Weights of a small GPT-style language model, trained from scratch on English Wikipedia: 2 heads of 64.
Each number is 500 + 50 x the weight over the matrix's rms, rounded and kept within 0 to 999. Layers, rows and columns count from 0. Numbers have three digits each.

# layer 4 attention key, 128x128, rms 0.11, rows 54-63, columns 0-127
519506487419570485531503499542450447474434527465475476483552493397485502538402526472399489474533504510512526517623516527493518561502525509539518563470467536518504480456488526489527446524509474483500503521540519561532481490475510458436545513468549502502525516440581505526529482487509450469594512469530490464516450505505556511514510511577490490516494553444491487536477515503490426573579
546480507531483499563486474424497478518543559435476525440555473503487464461535549480513532506525448468467497458415506511477502501440530476433537459534478557548477496557497483493455468424518523488474468494452521451547485446520563481554543446487456569536511511507510492558530521611476565479457481518529492541520512484533519498520430517505447525476496457537499530523520459526494489589468
429486519484447495442511497583578522526446500525475482488533426519552480526498548504485487548514534431492466501451541487478469511560530408499421530492545477507454525454597447513480505539512591486432506504486555546547500527433541488556504502504421542550476552577584495486540446478457552563475435546485494506456390464480426553468604458491426483499477526518547543497495508471517523519503
515478512527504563485460525516438538534475531505485468490452460498455547500464467576445626439559449437434470432467603529530508583503516562471589559549589505467493516477450536464568518538503576456412554429422478579457508501466510518508519456553534512515489431501553476547509474501473496536435401548574478443536564574510532517590462537541508509484490509528481534524472470437478523486525
464459477623578526589492515603541549507529510523512522533508488501469479497509548502584442519515508535523455550539454495470546471492528454505539452603481473578507496503503463488497454447510509502488524495430543443513449547494514471521403502509482574471436498497514541514514459462453564545483521538526551463536493497494592449500480514445474487458432472473468511511494494492404548515504
491512443533511546554513504462593544486570551509408551494495588463533467439537486431445449552441580553515493522511429507472474552504525553499476451508475476504555513527590437518501497561472518557547485536503473419416575535485485473485529432530476550439509534434525592466469493546489463392506510475468533504518438445586510557500480500470524486501497523509553478500458504478435554522518
530421446451540509506546503534546546522568464532541412547500461506517526541526542458411472530476496537526481505472494496497530561503479497510470494476510467598432448456453475538432434522482506483433500525609516517465510618494432541582556470435481486477458548516498493405544515428511608423496450507483478510530484533489488522492513592514481395524470500512465464463546498476540506492512
478481477525454509469502495491526485490553477511504467448438470546490496509546469479530514449510540499418523521536468492536526524527522472545520469496475489456483493482460551486487544451513440482544480524543446516514513466557513568508485516531509388457582510517484517507455550457527448536517473487563530571505535506476495600506505458447499546535551477507496499508526457529565578477487
505547574523495509451432504587578421486477528455488493533584549532550530580536476509443536543479424561546550446503414551496438501541443463423522527471470441520505527556552530515488474549501454549491528505525518527527493599498565434512472469493429438584456495490542491512462523588482516375546522526470510471588476482532481520522545525533460451500498458561576572428488508433451526588539
505559514431461481449530447469454492501489524502461480486518522468446465503480466490421580430478493463487559486466469532538509525521519470551571532458447456457491476562499571503497532486484489513513580487538561647482512558481385537533565538522516457527557495442497462486486524517575466541506530455505494522457509567475530591503556465539475499566497453538552483512472492509507566552478
# layer 4 attention query, 128x128, rms 0.119, rows 55-63, columns 0-127
551464495502465486564523512437470441543472530503506527462462532427481519483467443483476541476499469500531462509463539556490533537471550518491423509473436514491490535506565542457483542502540490468510450491521490434621457537550543474600516495435509567532551503437531516568487543516442523518495525435482575478494467482513529491533482482466506489465501491569547575547462493524495446511512
468486550426505464529520458510532560468454533544543523497528452469501476499565514477529423500551507510418442562450457497557528446521521431583449540494628540526480534460560500486455518528535474468516520536545491515550452585497502454548497577514509448539451496504548494538546492463462567596442441542498461478442477500379539612489540516445458464453426430474563512476496507466461524507556
555464554525511583472501505478503458574456472477446433480472430504466520605496492577473623492422504496527518494495485537493471585458455539499525534482557491412455449463442501468527494527587609472449552494456563499552507504563520509541512520522420473439485444442548481569438412519527506507460334482540502511506489518502517450555552518446471560446454644543444560510479472384472467500532
426513525508530554587537552545475452454545544512455592476471531471519565448481390459510457497542534432504434497551566472509552534543552494514523523529492463550486494498495450464521521505446522478494503509443508533495510470491518505549451504428472544514399579515517494452486532415476569475443440528490530461486496493468591479477493460521564457493439480542459493533431490516470567494440
390449486419499493553492479479590450478565524553477565511578541489556529464434509467506467537497553520496429523522476519509511472538484522472499528550476494524550536486482363533529490598444477540470500562489449466465535480467465468530516474564557491401423541452394528438486541571479491443519566429497452529496499460527487510442494452494502484548525513494578486446483474568495570499478
476481472455520534550450496460424502440500576512466488515562450497478521499432499521459520510505516490464513508472494489516554521522593510613502552460562525507441489505518549466502474542501484563434497508594489534444532533483387490471513552503508498448521502504531558497531500475500569441533482548525480490512469548436510558497469517500502438504500520475464481493536536557479542500550
539527443446499498494524495411492528503505473511538466485526513531529486492486500480535587471474512553533514457511501487540572491523551482522440540430464483515505468438477499501486512512523475504502496471535431574493479499508486514520546502518507453441524517516512526511534425515539545475474555516560499526548500459506419535548497553446527483518523501455464474491528509498573471478562
485564483514443410467438486529494464515458451422439560473545486405520419475576492441525435542490383537472454508473501498522482447570489443511536452452516457417563557510478544485542497503497410506475445533489501526534423491549498491528556532496508404512405464562508535536516516579505492484515496484481509449612476526547503561525444455465515460514539480558596517496522460475495531554565
503574483467489421478540456481477462516469515486526444527519473452437439486450525542502558530567471438458517520482496526497511490544500507478538443461487504458514483559472504461531459430445477508491553522499577477497440544544520496511527525557485446586537441431473505484484501587487445525423526424544559516526460591495410526500489515541516424542512431521518497511523490527518518520574
# layer 4 attention value, 128x128, rms 0.131, rows 0-15, columns 0-127
453532455550496493458541476400509565460532497481497544461613475434456498476565455490485516586618525515416535654405468506563479513543463496550483511416502483437432435495547458441477526456476469519449448570522476510471577510557376562534441458493479514469454492462426459500524487495423588636485493475598560491464455381411588495548515359510460443543536461500458536510497530542554633554544
473505455466517452484466534641628514519581479531489403455492558475459563502398532505558572448582554473521535470459524609489492581466490459484559467426499525484588552531485593430510450459507504481486485557599562462512580551451546496471540564563606478497530455475640478485508587608423475615523497440501532484511476331567509299569407503512483598479499472469359527468436560441513405472567
562488493422443520454434556536486407494480502503519488477483527579510459562518482546458454474571442495466509500512586615511378394491508526437474421476497479547471492565469533524599535542526416515565496503562539537492443461521541456505518522495489478444557492455688490545525591425505547515526475415447511476467474620530464575481525576343534522462536573482591414459537447516506408534471
547561606502472345613387458441489531441540414443534584545583522513499553523588510380543502598456511449528609530490462556475641499520577485556464563466440539526451549395537385594566303429517435382486379591470518484527529465553505478477561428455440457501530471496541404581452377437504482554580433581490586396526441444529471586466508486496482476424568542454512489403500652495457605423495
506607556555467485518483415566498625414489568502565485482490403470478542533480545402510516479551520555470518499446488505467483532448526544451524565507516496509422415468480489498414612551529570512520498572490392484436553569536463534536400476454448562442473480453408507505573508490480509568308506484461495528529538486496443528514475491561483451489532461405533534499450496482393526545395
509504596460528559617568487526579503394583541492489615502404545506476433494528480515541495468412562496492529497536438526443531441425488498481475542592478482473496441452492458490564546445532528540542589555495409588453447476442546543553434585468495578455516488436414487485509566416556434514458458567447418518493521607515462528465579434530482488538461493370448505437422492382433619594431
446477583555473418516566472604589496497563547414508565542459478450549517442456608466549539587511525482555519461443547458491464596501435452487438482441517391489494481402543513512551576403555517373547491550449532496517474444584520622564460431522644431577452574426544383573532524453442503560459533425542460486481532566446530439476505452601470461516413473458455498628490543469515465523541
447390490568486352509524542462542465460529539513565576524472460469519516499569485458615566464585538425556499602508519645506630505488539530535537555449457535452462436462456463630474449460509396493472517542618563505492521464496473469494531463463483561427485393374355514480479399498548508470560569477495623552464416420536535427444539438477572329533506588450531544467588567564459573537565
593544458493473543398446513500417434446541490384462400626596443552477489514533540508468482467476357561509453520555458457554457591571394526624465412530523463427567489513585524542508558504502552492390564539394523493460500474461355610510494511527534359546539465551526556547470443431520483449600471487574484456585532395498549440472438538404564563527582504503548475562519488484498404456535
536586512438418510525466613472483460515449495504477533469438552509545389464619531483468540462483439580418537468624568480513439410480540567538446482453448602467400507480472496564493512541559519514531489440462473552583446505530630554567442496578477461535555440458551439525561541434555462524405513464508494404482522536554452598464514546388562481384434532452664504529515522453478350560474
491622379445448655473479506581456584507474508481519357480501440444451503507511586513483438492504460477434393535526548432549537566414443465472502574543555514537482518628511475493463582421516554529447472521393602346540518571495419506455479510578416526517509482468467580546415576558501553565475465519579439468504498456498387482502501535481505517584585527630497499604528387489445409543526
440369558559495473426490529495497456609514481549557570515483443544568447550486468551533489546539484476530402516437564468449518451442535549540563527478562509539495385520510372590466458582477466450495555435494548511538486512501578475557548509488566593546559503428412553459544381561490556438448539426496546516435506571582580554421466496448585434522477582549691435453505465542476481467523
575457448514471526504557407437484458624423586575555316570494494539493571565437428579378572557456482535622494501476482554438549470423458563416413457586554565499522467483511608536588559518498467552508480386529590537512425463515434503595431519459486508541561553512490596539449520457470529531476487322420528586474576516394500495458544521513485526561488501635487399471534373499460426590434
591531473490434450568562389453503544423442515448424503441443539511508574546531532469470501479433541454442590474501498547368675462549480451493521395471416619554491534515470501478448488488495512537545401509505487540433445459520520463451533434456486505376532528515504468423501574395434475557561571544431462523501490517536410525485565540511441466562481509424431567468479593475426612536450
461493442566425478568626494475608465541531588536527472473530558502454562488462421460491512490574529493404456621484371583502507554382567495548487541504513522538561480486463454492482503510496508436521452439596556496495416445539529513488472454450512567527468514489466521478469549580395522506510466576483563615349589434514508398451522528472550420426515421548450524543479459495447590535544
563472540458540548488564400503469539526571588523442585497425530515559484641451510475369461505477474500488547447482582433415571530519499509463515425494485537540409462621613573461496467607420532423515454612437577509485558463533460513383485485506574428452525526676574567343496479490472542506568558473461472486476514589452483573531492568606488457514448503462468512498571454510481480401509
# layer 4 attention output (transposed), 128x128, rms 0.111, rows 0-15, columns 0-127
544507564444486491553486453484484447486432452422493408505468645517530412541431515431534466433371534416556440434552558486470488564462482594363470473582466536592674592555453626555532448546542515469518479447544477454491476329512557533449531482447545541506546495505487513546540541501518384455570540574477469541533625535555417516456507523522549579524520554527456419553504495454476351442424
569535543490538539565441499490455489372423573464555536470421441455548502598540497464512449507455428551473447490486583429598569480567536525469591483447489518532585477466578474439436515475513415518474465447509544514529467457550401503563409481478461482571513578514399540566488480446555549384490507517490570481555378580409492569513560530547502360510403491514556513519558528573471653568444
432474558588488577510513497546527540485524542556478430595501480427529547449449537504479507515479476500578514572488453454483551603519487543497593524559474515429518457443519527502409439443447590487427516506488429423518522559532511470470390518469514500498443520517419487523471378492576473538410524518556488522546443472421505406441498378496516521482578462529428636551504574507451559495544
506507450459494490424563450508585452513486590497453482408429406472497395400457542482394462432420550579544444515501493518577396530494504499471538458456591413478552483613500540395493485488451626505477572503526472486507498552454443514520428561608511574489488527477424580506562633582521486563442562436400518522492496549510534390489504558551547472563406489568564537533592348546507478568414
546533489436555546548519451391463428530577455469575562449580571527458375414409521550536551485458422614473553438516484562506553565433438509527560476334528496437505523524508600430538510472522366418447551550517578536512432383459507605526562513500457514615594516373501516517457477600559387359638517373467480539486535516464521531428465526525571473511513549571437412492520516508584398521567
478520486433465388333469419401478527614383447529499323448598421563472519438443553460457615538582514490527534592464480473500454569532445533539445513427556482485408504450479550488426484567527454426398474501536505492452523614544527496534549430458503483520525530523559544448480429657533465487561586480538529451578492499425519577512409609469498488498531557541580476534614481590595412429557
547495434439544492516513528423457488469525489595481466469596564467516528467479469427387417503440478540460445522574519571560527482501540651466476512480436598455573548573540500410448461496457487585460480504552436420479605567548468427536629382532394514425503435467458532501521501565494478354575503512540522490576458421488502563504488479502529528548554555562570547437425454540449477463514
470577489398549538476447429521489524471420576486481389516504496528496470532336549515410383488441503576383485532509564391556427479542470613380512476481583476522578547487544473371479449615496617496479600571425474481486465524529604546530502539568541525542536541614567465520543576525455513612407393461507354475464536541450454528527531562568412579578532496403449523544492504415551413490479
561489570508580471568550490460502539444497514588529607415487531503555523414408506479585527533523558516416507490436550501476558446479631534447464544538454507561470529564439574483482413518432523490523478384573459466550518470466509390533455448524506709475462553503539542521413541490433619576463425514469392456435517506511512472483528423503491497463460476517507478440462531603483487492377
413518442605513514526544388532530566480495505546481515615585401452480564410382586454579460531546542513466486612514421564473555621560425473528566523500534441525562507498511486526480443566435459500508504482526488468393492445412381431495557446589437464498529526523504535509468492483452513524457532507549436528531504443446504414547461489533455542606594450460423478503533472512522585477488
536547503609507458586409509533544449526521441489509644457481586559517559465555459528486564546450516539442514533494516511407487494549501536446526444461514475520547532416627449512583455558447526465587423442522517530464426443495481570432478494543523571525446552479501494513487467440497507360541522573416541461444513489457622420508561489458467558365464451439491476372552611502559552455385
503564451411509524476463429599574558408456470444470459498445545505479563459547545565495475590537581518451613457608403462490476536481483481501503507538488522397471458471426493433490479395519445556473462582599465566507484507532510525459510447532477440455511583646611444447445579433572472608556439532540461607423459436469416551503539386541451563476597536390392545600458543452570508584528
315586593470620542442481506635559562459596404572531622385513513430529473484552467448588453466576476570512514417483500415538491484489518436568524570451419451488610488363451491503428493500509547408508495572442494539519612504538546515396523475471499358484472472499497444446540435550563425498522591512571523390511447402548436572512522429457561482471525520439417568541517536542508513390572
358437476550459514423499490646449403594475475524542468544544430452511412523543423562499534427544380470540496460471587534632368566444394523498489631563531339360514490420560483531573454532498541408521510588480493429484551494493555504692467500510510449533438447432483544567510495566630488500489412466442509466545542477437530531502387543557516573459442499626546500521587445506518501496587
496454623528543499407476476554507504483365428458507452540504501425541489558515555571530484523486459587508600379541541489492465503520459541445491488526525498514459550480515473520540425450486486562435521425475432498545557439505461467422518572628509368486499527536528486448548557485500453448511481513559529451572508591532481495638497503521390525565472479459522554442553536466454414524478
547490513497464453465547545490414587579460364472591374566639525449402587519620409514633606440521521528555538381429445458526473421416502367593470504501535502394623545416462444604439459499472422599549492418558503552467529431538533526627511495589493467411482516404493485725437518622626435585490357578466549550511487438601477441396562403333449501535493452571529544505427505493481598484578